Weights of a small GPT-style language model, trained from scratch on English Wikipedia: biases.
Each number is 128 + 24 x the weight over its row's rms, rounded and kept within 0 to 255. Layers, rows and columns count from 0. Numbers have three digits each. The size before them is the row's rms in percent of the matrix's.

# layer 13 MLP down (transposed), 1728x576, rms 0.0248, rows 1210-1282, columns 0-95
099:116148117131119149156112103117136137123117134110146155159143123131125135139107144160127155138133105135096089123154138105117121127158131180129125100140124139119109163142139124171122131146106152150131109118125092112129125138086124096080137113103144101114126156154196129100103120151148164104
115:114124112147101077103130138130106130140134117116110142111109133156154123120156118139163155121119122125102129121133135155143126092155149129139156141148144109134131149120149116085122110128140133134149109151142125040126124144118095094148134149150147144139125129135146113156132162146155175054
097:141127148132132121112109121142115139180179106127168126061107109109151150122137132113148117140158129145124102112140128160124121073147128104182117128128096113109142134145132154098102092160119108143112134099147114081140109094107109145123141154120157114145134107171103099112135154133133102134
073:154142123089151159160126166154139137129080174118166106162166146187090105115125122145146124136165082134147111132159108122149138135106135140091166127144181109106116130119131084110139124092164159120119163060143182122103154145117120082161112122116152141153125125146152123087142119130114149170
095:107120124120165139155159152115098108141109113128121149130080152137129088180152124156159147128153127109137106122118107083065140126113143146136142111143150129133128108097119105095139129136163096148155078127096090170117112132103160106132094134118142152099099171141113115116149129126080152172
097:138146123153177105127103151112151128145168152115092116112092131141105134158081152133137097140114134121140105105169129095128172133126137144126104108105106097099161129107126109111147164058098126134111128149102154100148087119138118117138128106109099108151127098118114169122125122121045119090
096:141123159093126108142083105134131106138121156116145124176123163122149132163146138100145117098132087131114169105117151137133110130143143157124147131086113112133150133120106123146093142109124110148124079181149133153103132178132090115106097114097170107133149168154162124159147120132117085160
112:159075118134144112132112105096084131121112102111116151146132095114099180128170136174114147153127105073121141099091107138095094095127076109120105098185098104123129140101151110136161182155152135135136105162135162108156140186104101112124144143111128088093121110169079074154119112180146167136
086:113148137163108129160146133107140128130173093104098146125110146100079174117124168134107102110135159131096091132104136126121115140077095120116098155129133136115154134132122129135165146180143129121120059192145154144110121136132128177115134128131135131119095185127125111129150130156102143131
093:114081138140103124141145101136103110120136124131137148100154148140143144112120111131123121164134154128089093138108115143092110121073164132130096115158156132121147107137157132149167127107127157044104131102061107113116096149126132175141135092139102085105135118134071111121125133093129154141
097:100144118124147130112121125100076151138105155129151093129122109138127150155163102107107138138119105126115151077095136124163164122087108126201140118131127149136132117103136179149105150090127149144157128163109098132145121067142105100122153121161178106156109126153126116144150136092073143127
091:130106132129114114153107168157130141122104154184094117129167126138087131098147062150124125113107151125132095115142130121142132086142129122143114131145105154124103128123151148141100102123158112144143120093124141126132154148126164150139150163131143153117146138163145139164139116071146099091
100:154129127128188116196132163121112087155106148103124149149150154147096128104108166123114134101125146151135116115115118120108125155113098134139123160142121136120148135091141120191158153129160125134155123113129150166124135145136148111131145161166147089081077105148124136121155158086105131141
123:123142125123118106117143109131133134091180098128127111105124123127112125093127087143117128121102113159123106159106151127134115153114118170171102174120104153138117120129157152186130084119141144156105117128128089161093129141112173159108100117105127136144148157096116127118138125123131151146
104:157174117126167166089096130157116112149105158164135147084129085132137104118135120131123144097098146128131113133116089125118144155101131129154113117131063164124178108127125138111135120098084111125136147093116106126106149185151123087127093137149083111101138134118084169113112156091124115131
094:098157122117183125103125091122159115122162149141182155067170103100107104128112104106130145114110144123172144117167127160119121141141139150128119102174139116134107145130131129125120120138161172145127152102133121138152099136152157147109114094142102107097124137112108160085090145139113095154
104:160169109134120147110132128109146144156093116132107100142043107088112168154110135136140142092099121142132081156153141099140169169126126133132143142130113115133126143113123180127139124094154156115109114140164140133162115133125099123114144133095138117123141125125145136103136145165148099121
089:108090150130158100138112138100121148129143084162147125096146088092118141117149110140141125056094144128099138098139120161125140120130138093072153125120169093129144178124135129135113108110127148170183164133125116119117134113089125097103151167120112133177122108166127095163135140141138110134
088:148082112167133148189180145148122110103145120107151118121157152096118075127136112166138136129156118142089101129075151091149105148130114121156123147148118090174081131156115151121163111139163162149163164154141143064103182156074124170141089164145124160152080161102144103133143104107156135121
103:138128134215160121130130104123157120081103123127147120215117119129099123099113173128153117157152143111115115124129136130137101134142117131112116137121114124147164132132065148114156106162063112097135123169161167171140084141108120126083105106111159120129167153129175095138145118117135138133
114:139142102132121078108099165178166129148150128193139134080123142151107121144130146117115153106142112136091127149138102098057144177143134120126163123064130130140093125133109091166142099082123151156152132137121152102131133143128155125121095139142122066081119126129101123130099101142158086130
101:116141153112077163175141116144102076122113096106106102136164083148111103094145095158113146130121165110130180118063148128130136119117153115100149116104125162126137161136120107131111117135130139107168047162130131126129100110127097081076152123139125090097152167108101104144112202114111108153
106:132104118091119151127123065166165140148102112132119147162152131150168140093138115103109131151152098105109098133113152173106121121110124097124152121110101139154149103187134128150134116111120109152090097123141122130131093169149123128175097113137118156109115141099137210110138136144124136112
089:084120129129144120106115101123107136139132094116167142128122128142107103113127131140127122104107148116082137157125115143119127128141140170182107099128130099141137139155123132031117141149117136137121126104135109049137108124100127151133105129141137116146102119157145142146115127113125109159
110:141128143129125145094101118079143111100094107142115136121132143095133096116141140113137143118165103066112095132129160082146162163127195147122120120155172133101100132134162127161144103133146127135123128090104109136137136150112125140132123180130125135104108155170127114100164160126111174134
100:142147131123130097150124128130120146095147091119138138118041115184119094116116141120161139135113109135125148119164143126158122159096104153106113097089133104172113140139143106114150125132129138094147139090073142200164123141108138144136122092113085113117087100161121140171160126105127139152
093:156082117120148096099095118064121109116097127163156137127177128138150123103112155141138143093122152138145133139129139140111126123103110170094083108131111101125166105148158095129111136116113101121085104152135116161137147150148125131159125110113170115137110101177171127099147129138142091149
101:137144119127106114110124102166160143114147135118124127121134174135151096164132134157103147150114156110129147113148117139139117117149128136172180116144087120092143132099118174124112125124115155133139121106144127157141153157146182080112161111147156150137157132145130117104120111148120106155
112:099086129113146152128125139186126145143104127132117101116105169102126132167137098101152126138110125166093120133146141143110094164133103105097168120123121184180112117116117109133113169113148146105120153132121120119143094122114189143139117073145147104116137122124166155122116141147129115159
097:143135101129194116081114144124136102099100119128119098112109160146140127140131173132134168108114109098143139113133150143103099108110175163148068142134132082156111136131139161158157149102145115130142148160110155137096104138078125101118153143142120150126118132102100110120117141113111171155
093:146157169130152150133156188134128167152086135086123199161114117154121161094113082131158151134117101129073126121100126127112146109113135146171116124106103111139139117118157123113121135132118102146123156146107137118135131180065145143123148129111141119120106146140130169129119140112127100100
097:162105120096123151123074132139127115145127150153163114152104160070106121112146103143054141137157129133124132117124116140110115124114178168100151126160120090140143078148132187133156146102143109129114098094131136127131102125126108150113144096128138134116128128129150159121131145147174104120
103:107099128141108119122099117168096157143098108080151143142107166091154186137068093139165108108149117098137118127103118139148130179071123147132092123135140152152183116142153096163165118172160107125100120125138133125149095152138123109132120107124147151133117080116133119160132152132121139138
109:109167123123148108160112094091147119110132125107132162169138089134110113144140088148147152154162124140174117144142137109147119141111128142107134146113168150138143127120123162179118171154114132106133143118143113191091133124132135158113135101130153158172100096143121109169129077129123133111
095:110119105155095140144154170083122160117153131136146178181126114116091126139114123169121128176179092100137140127122091111124137164137153068099135169122162120127145130121130107171124128103105110136117121191146134119112106125143112133101161135110138083131163186128159143105147116120125131122
102:111116076146132130157106095121129138154124113158118142101159121090134113111138122175115141080123139160143110120134153142107089148131168125124122136105132112095085110133169085145117118111153149165109103131096097110167136163110165126100078110102189131160146140134108155134117157115144073167
098:131119119093103113141151113121142116177140140139099130135126082135117136109131144168058156161127147099146114145120125129197140108129152120070115103104165068118176139097167132118145127150136117158105111186130095155128124124170112128109133139148154110140088138155156125153146126169161110115
116:117146142123128147091130097097184104091126164141165116169118132099129128152105115110084157091146162147152110136138128121070174111129137105117131165119132130110086091143052121127133153087141144134121176129117163123124112060101138150135135167127150099085097128117152164112083085157158094154
105:147134125130120139126133108132155149122126097115156131128090090131120167124104118130133121101103096117154164135120134126121171104132131145127141088167125075120177126159143137137130169099113159135134089124117177108112089151129136123110185115103148153144106133092099162151165135134154144109
098:127124135192141095114102113111125109089142136123118097104105118114143104143112155156123125095161089127105120156084125122134097095133140123128123105164154091133141200165098115134168120124142132109120149134144125134127089132101116105084138136141120136133123138144128157119116097140114106171
097:134161108133135124163141192113146100127119141114104114040121091097134119114131079149119113104098136116123122135125135119106183144099120145140135129105111164095150111138181093151107106143112127115160114157135142090148115150150117168092120147128125128136104131119124127098129117121061085031
109:130115144192106131064121141188180152108164091123121130177089162117175125119146118114126142119152116121143085110110171135126170138113129173145086143118116108107126062125083100163149100137109123141159085097133164131118142146096175132131159120118149098152149137069136183093126166163097073140
102:129126131090168122155135148149103124153132156144180111102123122139138111151151169117125153106152106138102135150113120143108105159123162118108169129121127153112104110137109124156105175121105132146154126112129114135141104153094155132122123137118114137188132123128095116162095115155130169172
093:168095124131104139155145112156128111152142120214139112117112114128150139089143129142116106144099119107098155125119095146124097142068115150087167117114155157116095170153135077131170150143093115136052149157132110154147154112151108109134060119104179169124118130133153147125131105148127110091
093:117099122122105153135116117146108093144156170134172138102115122117120102105095107106117125156118105133165158135144120086100123127087125129141154129193123110114136141099146114147092112101172126104139153117108116144127153106115125154118127098163113117141133109107095124142122140218169085130
107:073113125135153154160096132154132121103145129156135147121085145125134134128118139086084145104082133112140128086172148137127123140137124105159106126119104086124158084112120150144145138115138094142139142110177114102091102163104132114156076121105149142091139112114104121165128115108127139113
091:095137142186121129150133126103079108127149140104097124087150117114112121156135172134131118111144092127097147158123137155114137129160127125138115109175113108091149171117097120136100126126128083114100147115087132148141109124135153096128191127146149090156150180098107109093092125134105121160
098:138128124103112073152159143119127120128133065118087110119118117128180099130117147109101101152163120119124130107183125109140148145145170155070153118112140109156139149157104104126107103111107137127124119123136110112133147141168132134128095094116137144146107104091128131115150128120135100132
102:157137142085180152145118078131098150142136132198120165099128127094133147108108149110130090151133113103122119136127173143149156122107108103114164086135129126159134126111134125130107110141089140103156146136115118188115128094172126130089141141125118106092113157130129121122141088106097118104
105:132136113127143136108111118136172096107129120157147134143117120121074183141088114105129161132101143106176149145123133127094125097130136150103120100160132155129107124134081100162145143133131168143114146152110094099133127137143148121135126122109145159150122090125140075120138107118130125125
097:121116141169084082125102150113132129126164104155142135112158170131111120115123094122145126128138129173117043124096126140154142148173137131119109115113077120106142088146143122183130162102098128103120106110130102107142145148146137108128103135135122159155118100134161122105125107061095125142
105:089100149098116091157100124148107114115136131108176193122151139143112151144110171127154098122141149131159142093129083118138138174151128163136125123147134127124130118126139139121185062148147121109145130094139115111083128103164125091139125119111159133120110114150101111110082132098122151125
088:123201132091137132117144129113103099115120126130105086099117169110159067106138124141137135126135136107122171127119136106184105129161153110162152125080120110159106100105146103126099157137142146103186174128128160146114113140118090104092134134117131151137136108141118122124129152123106144141
106:131114097146145078125158130133097127112110145160088183117134149152095111171143161075126134134136166082171100132160134150081119115145120166150151137199125170112121128148125167133123120180101132106138149124151149132122117117157105130122141183099160126164151134151128120177135124124118145076
101:159090128104150137143084139144147108108101132142141103121144135094123149119149122116119156099118122107129133145127135133100125156136156117133153172123151140146125117093123127131092107120120127118140140110149099157131125116121140153111155114127119102110134125114133106157148128189135121147
093:122126111127109135140133138145132101159112104142149114111066090147094131115105119114114141093098117129098123149144131135132146099124120137152078130147150094179168135104121080129101125125126111143116149132131124074138097141126152103146133150159123134164144113164134145139108136150126139184
107:114116088125133143125109152132156093123140089154114134173113127135125142149130115121138120104094131125129141100186141114140114143119131123138124151173130130116152104157158108130142140117143130105101118164134169111102108137091109128114118141083092113157147153143124104114085136135148152163
099:127107170118116148140126117109154122086120119120165079097127160118118102113146114145119140109121115145103132129105123126129124138134127153121137121141153114112119088102092098140106115088122112156134108138189133140075126132138126128141100131126144152152124131111132128124111117156131139156
096:107108125133101176109130135158158153160131127114124091115154116146106114159148073111096122079112117131137110123136143141089155158147121113138121160146162127140122128102126133114100093141152149101109136156059167123171145152138124139119112133144116122102129126116155122176146148127150122143
097:100142169142145164145114093122086120131113133139114119121118133144110125129122136141126054123088111097159133122111115144125107131107156109116163116134127147128081123133126126133122109180137150101151119084134125108103116132126091076120128138111176139080167132118128152125094119172133094123
101:135105170158145079133123134095115116118142159151124137120111167141126113143135099139163110070103160097121111100153178146078170121137118172136102136110133147114105140119128138155083125127124095145106137161128093130145130127111129112131164114139119119187135142131128137132127110081167094131
103:087119128138069115115074158146179156123126167094131118101131113111132113125123147142125114140117102136137141093107113152146112126116088134132156136125149159083149139142118158109134097124140148144118123142099152132114123194128124102129135095102065116160124138116122148144154130151114144114
099:100135111138108143082132127140107137133109129137141082128141092142078139108135129159124134135127176112132135107136124149136126097111148152137120148130141143116161101102101129137138169160151136113151124147127162069130156149119127146134116159153092116140129112144097144148110130147112177136
106:147114117134130157101153139111141119111104099113117128106116138084164123122089118131146106173098090132128106150117138106102147143094134108085152130137116158156121138154113103105160112139112148161133154134082139137090115108080125124102139140119104119147166140122135089185072141156140129154
099:095163121139111126105153146129141143129110129122135159123117178122108075117116123162166115128083105148125095126117120133134165181111149127086126107143100111126133128143096115103127087127114148103116129126143123147157122115120114130161141152166134131150183106100121107131114138105117153106
101:122133119085108116134143133163120139136144167116145145121092151142112097156152115081113150130113141139120117151117179092110137172129101128076118150121131151125147085123100145141069165101114125146135144152101156132101105106106084102148091152096130094114094124103113165152130130125088147118
107:149125135134108165089134139105158113076145120149139134126107123135118110121094168096139080124138162089141141100140137122136085126169137131122124110137112112145140159140178112118091097112122130118112121129102130135138114139107114110135156089127119127109107113116135124154143144113146144156
098:159103123091131137121134143150168113104107111132098121138147119154131155116108124114186122144130105122108118135119140116149109135133118156142112124147111114136128113138000136146106112104168075106147144133126112160128143152136123151142127107143098074113145161131154149129165154101092144198
095:141165144097167116099106129104152090145130153132111097118116118140141138102085178147142135136136089153155145137105177111110122170131117132190145127135103103145133117123138132132093126103158141127132114132142152157165137150092108139105111133134062118098127157095115100157089143062144127151
102:143145116149125144129128107121096113136110121150099139124099171133117138093114124122145119087128127103121103092162095125124140163113194117088170113127131141144143089153124087145119118113079136107119148151122148117085177136161089136138182153112165105168176115170137130106081154069143162122
104:108129096135111145139119142106116176156123091125148161176144091106162110187129107151147139057107076110093143162133118152155150111075110128154130132070131082142159157146133110121121121172121117190143144119123133096103114135153128135139096145167170187118135103130114115123110156130149144124
096:123120128096161129165136152153096103121154133111115099127133143170118124128130139124099124126090117104090137138190174137151150155091109117134162130110122156094112073120102128142113125092139110089117160106102132201122093137130169095125156094179119118135146152147077165157136117119165138163
090:114110090132133164093095097150106106090107138137087149151121087105111161134109134126136159144141135129153085115117128124153121096109108146134124126136052181144104132163136151105100156121165176130115138109142145108138154128115061082152155139160179122129125071133124118126126133130109132126
# layer 13 MLP up, 1728x576, rms 0.0256, rows 1211-1282, columns 0-95
125:134166091096154121116095110092123154127124148131136161137068111165123128077146103131133112146131099125167133108107125090122144121157150136146127134155156151133120146138109117124150129122145114146112153166138115123115112101127102155123168150123119162142127090153121129127117160141145149133
107:141127127116162138108152133157111142118127132107119139108107069098184084111125135102131127152136138148120164099190140170110119201148164084111116126186178143138097147121152092134142154124102123112139104169103102118109129137124139166095124125120069076096121099126114186133114164129134141117
099:156180146108113125103151131149142123106138136108132117145132154139077123097075118167142150170147146137153084117158109119155138136137142129077164110129115132173142086125118124148154148091170150126147131144152123117148162080135099089148129157102133104130147149124188133126108139099150124161
090:138147109138122106127118109139107153107154153132167166119095127143148090148130099167115104172100134108127131158151119102096098117118092142115095117146132165142131139163107122140128082138138141163134144126121123100161151114142105086124135131142104146131134154158115142144132162125157100139
100:175151147089105121138116115092137089096097094137168078166089098154140139156136120124144129081114083121180161142133144158122135134141090136103148121135163129114090148068135117109155143143142154159126165107156149129104100128156187109130129151126088144125142124106117115138167136129180126107
095:162118146116110120168149156068158139164114135127176063128131149166110164127122104131136125105090109114161149126117115108128150194141099163154084091112136106140159097118173092101143104117111130130107159095141123130138140128104126073130117120154145126130136158153126136128091121095125092115
107:092123126118116120121110100104097123172116114051118112106105074093146124119162099107112110126103164178131143120107121125117127143103142157103136129141142134150105134121146096095168154116136167135121125108184122105116121149132180143153120121129120141113125142124116134127171176189146165139
086:156184131103104100126093175132152094177106180172163110122101141133123125153123118139123149094110110177142216108123133121113121098150083125140112151159159128119122116095140126111089127140124140128134145114131134108127150082122147057118138169112124145116120149129127088152087152146137122137
097:182099119139123139138143122151127134172124151142152137136156111187173144113129104150114100110108153117128157172147115107098095127126135104124125110114107098086145097154123120125141094128152119159108124147127144161156154125190113048131112155080129143096074168100152118161145135115130138156
098:153153157116136168168129110142107087131146173143145136136140055152141127143086116131100082176164146157102135135145092092131115198115161143119119161151111060157143161136105102149171099137151107136116142138146126088120147107115109109125133135082129112142141132176189142137152119106156072118
092:110131114123110168175140110139153124117104116114134153175086111159158137132118152115095112146102101110152135146119128150120108134103113127137123162088143136139137163117110100131122166125122120125084117130133124124144133154169108131137097095158090118193174110158146102103116164157167162132
099:109139123100116112137139126140132129162129090120143119082181138136135160142125134154114154162162128096099124134152115120140096117125159174100057168109144178171130135126099132115132145103143085129180110142102121105154152124169097133133085117136103118119193135100144097112108131127132117151
110:129155122180125101106146121116136125124135168178166158118174142145160131126117084140097111116156106130129151151105088133106146115137122151131148122186143123150138125106140117140127135109119157156110130108128128141135142126159099148112139153111142078131157103160151114121128156145126134119
098:132129114148130109116147127137110102143115108122190145159104161153129135110144121129149095138134137127133115121115146134146104116132146117173144128169131168131134134124117120136145103124126174134151151120136143135114106149159127066132182199138104143166086109111136103122146112103159141153
090:122151091103096147125140154096113143150114127142120127164052175146143104151120127114127088142101143159114144136100107131119178118120145109170117156151141106122118161136127125091160127137142101155162126166104127135140144128146100078140149146137123127096116146134167141170142121056090140133
102:114110114117106159108103117137139104174103136127130113133128132154108157132101146126135131068103125128142129130168133156132112168140113123112107120087151126089104105134153157109147162079120130157132141104110147151114163107139092123111157163125120115162148143128098145141105139163172147173
096:158179138130093170091131098174118129100122177123142128167117142129168144098132110107096126141118088095136088153118180117056070126129111148115086133163105133126144085140155121139152106110134122128132128128117099122133126147178157144146124105112115113050163121131150147107129143135150155150
091:112101080111134102095120148111111124096087135162139122091069122163096148090119102061131161121158121125142148122138103093132179134144136156144130121110112113126143136077109111132129121113162105106125138150112114156136107121124121140107147090090138143081120156126095095157061124148101115138
112:109139090120121115117126174121143119085144124154146160126082131107147146137117143104122155146140159152145142132143099140146109133144150178142130114114112132157132125120096149102216117144128143116158137115153160119146139102121120129145091097108126114157170163136116133144117094133155184155
110:103119106168168086102153102134137072145124112137132134112128111144123108137119121143112114109150133126131124087105144158116124145120138126133125113086111144131148146105183122096148128146096133152171103142099141121109120111175153147128155145125077116172128122085116123136145119117161157138
099:118141131119158124110133127137161101118178178149148174113146096130090164140133133104128133129155142110136108129104158141118113106114143099118120107109131111107116136110115149132136140151117087119106115169098090096091159133148122147126095125130136122126122114104155128145131126123182144114
109:132132125166130114123103186098105132093165159146126094102084115139129116130118146151149138118113129136164142120162100112123169121095130120131131119162167141115109133050139095113142135147149141115155144140158108115117140114083109127115143131110126098153152115166107134134143140098145117116
094:183177098137178139148124143165125147116119180138131118172072142128146130107138177190126129117110124172127138132160127122096131141134144153112113180141154139118141123127117084141142085137127138126096154115172148134121134087145132128163157106102137095095137123130130202168143113174106119113
110:068120155131089108119150122168155158128145163094120064130143106116141150173134109123102095102128130144136143145131139121095130145137183155113142148105121151133108140145125113095150087156129157146121141103149088104162117149125154122103133126149127094114135158120154130120140152157105120144
097:113106141133116111133096131166123097161144103104150126140145112166128099120154145165157139069110138150115148162099145166116121133131120104094113163119106157119151109147137106141169116152160120161100114138142163091117122148205113105135139141119146144133125147130124130118159126118147143138
091:108147157160096129117115103146132143142146130130130116127108121102111082146155099141104131172123119140149154109129113169165142081110138093149140097125156157118091193105135104136155156138136116180108140105088143096094106116106120124137117155136138108128214140098114156126091136110112135122
097:136166176091122173146140105113149155108169154121112111143164108165133093115106128130142073110116090160136130094122122166107100097182152159092055132129181113157090136101163106136140119146135141122129106145133115118122128126105096104119116152125112128120104125170126137153150096122086134133
105:120071110103062156116157111124150105109152166134103113096147125143135159097090091084149151117115125176131142130152150195100113143084110134149144134134176143166100143132102129112157125094162138112079134166080088110104118155131132137182131114157108109091129148109140149167115122117138115133
096:093128171115096168122088112129151105098105136127135149138150100124212126113107125157151109122149144134160144130196158112137125120101096112127123154128139113129088140140127154111145116116137150165125156071155120127088152117129147121102129139097113115118139110177144145101103144097186093155
094:137115095102089160121143101128131152093094146170187055119080083111155127168150138181134115098148173121126111187156159159105094145123115096134107126138156128087113097130113120130040123139179177150155123110131144101098144137159165146157147100133121138139127108172099116113155149161138113122
096:121099132132118121092116145132100082113146107118135111120152124173131150131139122128125110145119114121168170123128142143108116131149134097091115167104122121113086119146137109124118142116171106110140122089126092115130130155134086107173153183100159154107134082123097103169097090138126124121
152:123103144115134129142145133183098143122123129095113160121100164104122131158090075143191084112152137091102113155135138133132129149110096146117113137132144147144177130137168106150145102118152137137113117118137163122144131124151160078134112147127129114112135049117150184116117145131119154112
106:081142084095124151135102204116198140137125149149130097107119123189172131119126135129102052111105158182147111147089098102136132208143129116110108179110127141137141101128157127119181095098134115148142146121125113137089101107108137095127123180143107089117129114070151142125124094132110154143
097:135133093116115140186115136137145115109159106135135168114126137144136148170100146143123140110135132147114140134122116108135100142169149154120154141121157127154139123135143125111111138155163133131095138089142137130096098148145170131112070139129103118108121143122119137143075101117171107115
129:090112113159092136158126129108144138149109183150101159185122117099137153121168148189120123107136166184128098115145157118100093131128145124120155148140111134104098129113165088131115120105181133137102095154083098117170132134121145146133067109144162124123135142148120130115136147070101088119
100:116117153105107146134108130097154128148115107123134123083146128136114124144119102149120098102141146146158108106135115155121174139110133118150129096110162184140114147119137114137183120161105117166160147131140119131170138136144114137092144146111172118127150135154157145187131124134128133137
112:147112144106146119077119147109141109141148136161149054163108099114166111159136116100137161102163119118154140156131129142162108089080119141077153132097107138150063099116109112140129102125181095150159139083139143121141128109131117124180126167105151143083112099175136133080124115116101144151
105:132116132102108125129127098119170144130149141169135111124123099107129160162126147097127097104134109100150180140137140168112149119137145087122142188142132138128105135130114132145119131130173168105162120125128122085083118128144131155130194119109115111107161124160124103086135131124119113110
098:101157117124130136115144177125152097114119124177160147075118141161161138155133156113144125095125142075122197121122085123093112104114154094124143150160156130150139142125112098160120135115129104143127158134199121092114116117154099100140152131118117127120117109115166132183165130152114150148
099:156154137132141075148091146152107115113135153132123148149085147150107138116105177143121134132132135139149120103112095137111131158125146091110141150151108116167137123125156142126156148104138147122153148155114113093137115109142107101105154174149125155132136143177116125115110113113196111110
108:096091149118077088130140141163170145141163142155131114151129134105110130069138140156127094129133152091156143092112132151088097141133117094130111182153148109147165110119131159114168110123152152150112105095132108103142127131143157126130144105093112111161145127147135192105113090161059121138
091:098154122110106108120112167151134094166149123114140128096104131161154113069149125137058124111146143123129172126165116150146142139093146142148134117121170105093149120120106110121144091124120105160142146084121122084125137159118116128127139127150110081079114119138137087102139142123131146171
099:135115120130119077067133144146133112111159133160113123117133079142121118139131157157094103120179135114137110125113119163143139152158117174126114119116140109126149145093135134096126102099141140120156131093128138117141117156108112104111150181106069144149148100105118138125109124110128121118
094:168154119161108110133089113147129119156128064116077105147133152142124135146187130167125093151159115120115143102125144100124116134137186142137135116129118116140105139137134100107168164153114128155114078153119130127162153158178131092152115154134138155173107127120155118122156135116116155123
104:098142128140112093136152122128118152130092163143147152164091152176149122124119137101119137167177086127146122111149155150109138114166136131142092125146148101144097118118137111142106103096145166136113123130159153131113174093127112102102147140133137103087159126129100119110164166096144144144
095:100106141088123150157127118172154107098114149171133128106131143149125115121147100087121134084116155125168145128166149111089122169141180107136116163116135117168131164099158125104112087090117131154148150135135116124105154142163112134102086134119128139092146151114180118128137136114174111123
098:152141122137123113136168120089116118135115138171153127105142160138153163102133102152146149110131131139113118151150122164103167116083150098119108126136111131084097113131087114142143124116160137087136178106139142114153109137122134119148094156101126145110173126207109123124165145137150145117
098:134150140121137151076178114151146114130136119174092115111156108107139128095126138161105155102179154105153121133125088147118090125080139089134095118187129097118130120119165099107117138126140135096133148129113124096118142129126132128141118157158163099138126127123147215120157114107136139123
103:145117121121178131084085134171127117119157140157117143117130123087143105110147120121137091115150122107150123131170136126107138125159105103106129150118112128125132101091143128123187145171113107156088171135132138104078136132122131125138115101072143101113107085121134104203145106093109099150
102:062131148139101118117136115139188076154135121126151141106109131162095097126066136136105129114156127144148139147104114137102087134151190102147151129114107095131131111108135128140171100123130106108159164113098123115086137124209083134124111089109136118161169137089100105116076126120108152160
100:122126119126111151135134128164125118145108129101161187146115159129104123077134151176137135113092099097127130151151134138143110112180152121084138143110095128092130142155122141122102136131156131081169120069125132084114129160100139066132084146101118149089118176179098119128142064169115164167
097:129102136130081181130132114141136153110080106141109097146135110146135118145172103080085118097148132150147119138142100107060085160125121136093115136181148134115121133141112129146165103081127129133068120115146092111129101121154120131132146147153145120084094142149142168116117150137154185139
108:121153109135157098130112128158109142117126133129142142127150122101125133156121145123134141125183168110162133136113166143072191105134129134131151170158149137148112140089113136145125121122150184135122175096123132098129161053160124143137134103132160141103110093161175103091153120132131130121
100:129105104161099091140176121115139124137094145150113145138111109152097112122089111131109118078103153144155110138183140170106150076135167102107132097135095113151086105123150110143158136150150126151142122110164169147135166142157122120137121149130093104134085124120160132151128100115096160162
093:093130175105175139079149142104103126121137138124118126108177160108182106165138164140126130140165115163156155111143186120091124131135106140097168145128127107102121149096101106142183127171128185164114159146159106133135144134137134106162097130129135119116111090096099179128155105104096113160
103:110167098153105103090120149151112103082146130117149140123116113112145144110121077124130148149113141158137147125074171139116127147125167104126108143127119096129137105110111109135144107175108093117165139146121112149148099094174116123106179106139099091109108137126142165129146133119112127165
101:155106093082112090122097144137106132151113095150196095123134157138123150094138108093078133129135103084176140149156120106134095108114129145165123104147136123142155164098129127105164096132113156092096147088120131145112151117137140119147164148104134120080196136116127121181153123101142164123
096:113154154104143105133167104102127102113182170128132133147127145115130142133065143141136145150132146121112153149129086128135134145136209137134107143148108149140108160124111154115136129186157124128124140116129139133149127107125110131163119159084084122170081090126133135151100119127107145125
097:113133132139127160086120142157129123148104093126177124101114143123132103116100152133114149128123163164160166118098088131111135177125133138093131163136118122113123106176133132077158070139118124156145166128125183093124133116100154130116133115106132111136133130118124093140156113137124105133
097:135128115112156133073075155138116165142171125123118151087131139119143158168147146129143156088077058141105127098108116117152144151121170144154166186127090147119135132126118084092152108101131126124117116123116084098138134135145081113147112132124159086094133144123169101147150094155123146121
106:157155123132123140129115137126120109107101155152102109146105125131104123139118140103127138105138141166139135164174122111108156142136165129148097141142146136123109104133144132145139165132136106132131142080192100121174148080119143124134130176137167097114094133176140133141129100101114084116
099:127119149159107125186139114143133122102097168104193130146075147103140150155103099157146129125148104120136136158122114106114125142145085110129106128122171149169140139120113097116168116114173175115166150104086140115113121115132093125140138128078154131150159124134116100116146112133105156155
118:141109168113129103134133149152161086115145146113094110123112105118111094133100144110160118165136152148122147152117154115127135169114130134110181141128117175179122133152124134085155122171142151145139121126133104135128165109149162129145143185087144114170183157105162104131091130167126141132
099:106127198093153141131140109120117126084154125180121113146106147131134122181187168148117133133152064151156155150130168131084171114168129129099147125138102140120145098128115151069126162126131131133098163134115139091139135123130095132138129162100124128126126106136100141112125124126106131110
100:114183134132098112146162126164147114120127080173116107155141117112188129132141099103120123116204085131153137144153142125114107121135152107141121150117125131157142137094143147088167122129165156130137104108134114129107126136120134106111153119140109094142131136152103164132102116153186182119
109:159147110145130165111092120140124120084100084148134109134076111125117112161112157155131119120142136112129159135142100127148121131127127165140102095132127120133156078132177104141124091124104122091132124136114174121143106119098100115176135119072127128148139129108133176154187090116123174148
099:082166130131132147078165149100132154104117158153096161118093148131118131097105082102171134127179146136118060120159143136131134110101109133124169120131121131150145164131109115111145082130149159135069136116133116128120129106130137102189162139149146125118143132106129122098114130141112106144
096:130092140081077110148139114122119127138125132109107134112120106089114152068166133149110158074115107155136170107116147117111139118097145114121083095129126153084105106144126138086098118091175132106070143089159103121125147122124164138130086101164113132125181126160107131126147111123141178139
101:156079138140146145153154111159135146154127169165126108111170122142102134144142124138129131131128121181121130119114149120137122132089139100159092101125161181117129169118121164086137107124146111115145125094090150127117101103141124123138148153126131121141126142145132159162133180134114163130
103:113119150122100092103125160140173108116122127164155116156183154198134167064121110158126123101123096108119137128119167135151092120112122129128153144113143131094127129108120124132137106137152171097097136095145119135055148112105148108159173150111117118103156129119129127095169102093090150147
096:107126109149184133101121136158109110154105083133151139119131122153134109133131142115070163094120141122147110104157166121108129109144147154079151161155126109144106109079154156168116148100111121164153114134129133139106109115145129124154114142135158143124115153102116145094140154140152124156
091:176140111126149195081120148147107116089125163120127115114119082165180186113115129136141144140121137133166085175131147107114134159129134106089099120128135132135109158156131144121172116139139127122146185096135099097134139131124090148163140122160114124111114136156123126099122099135099100136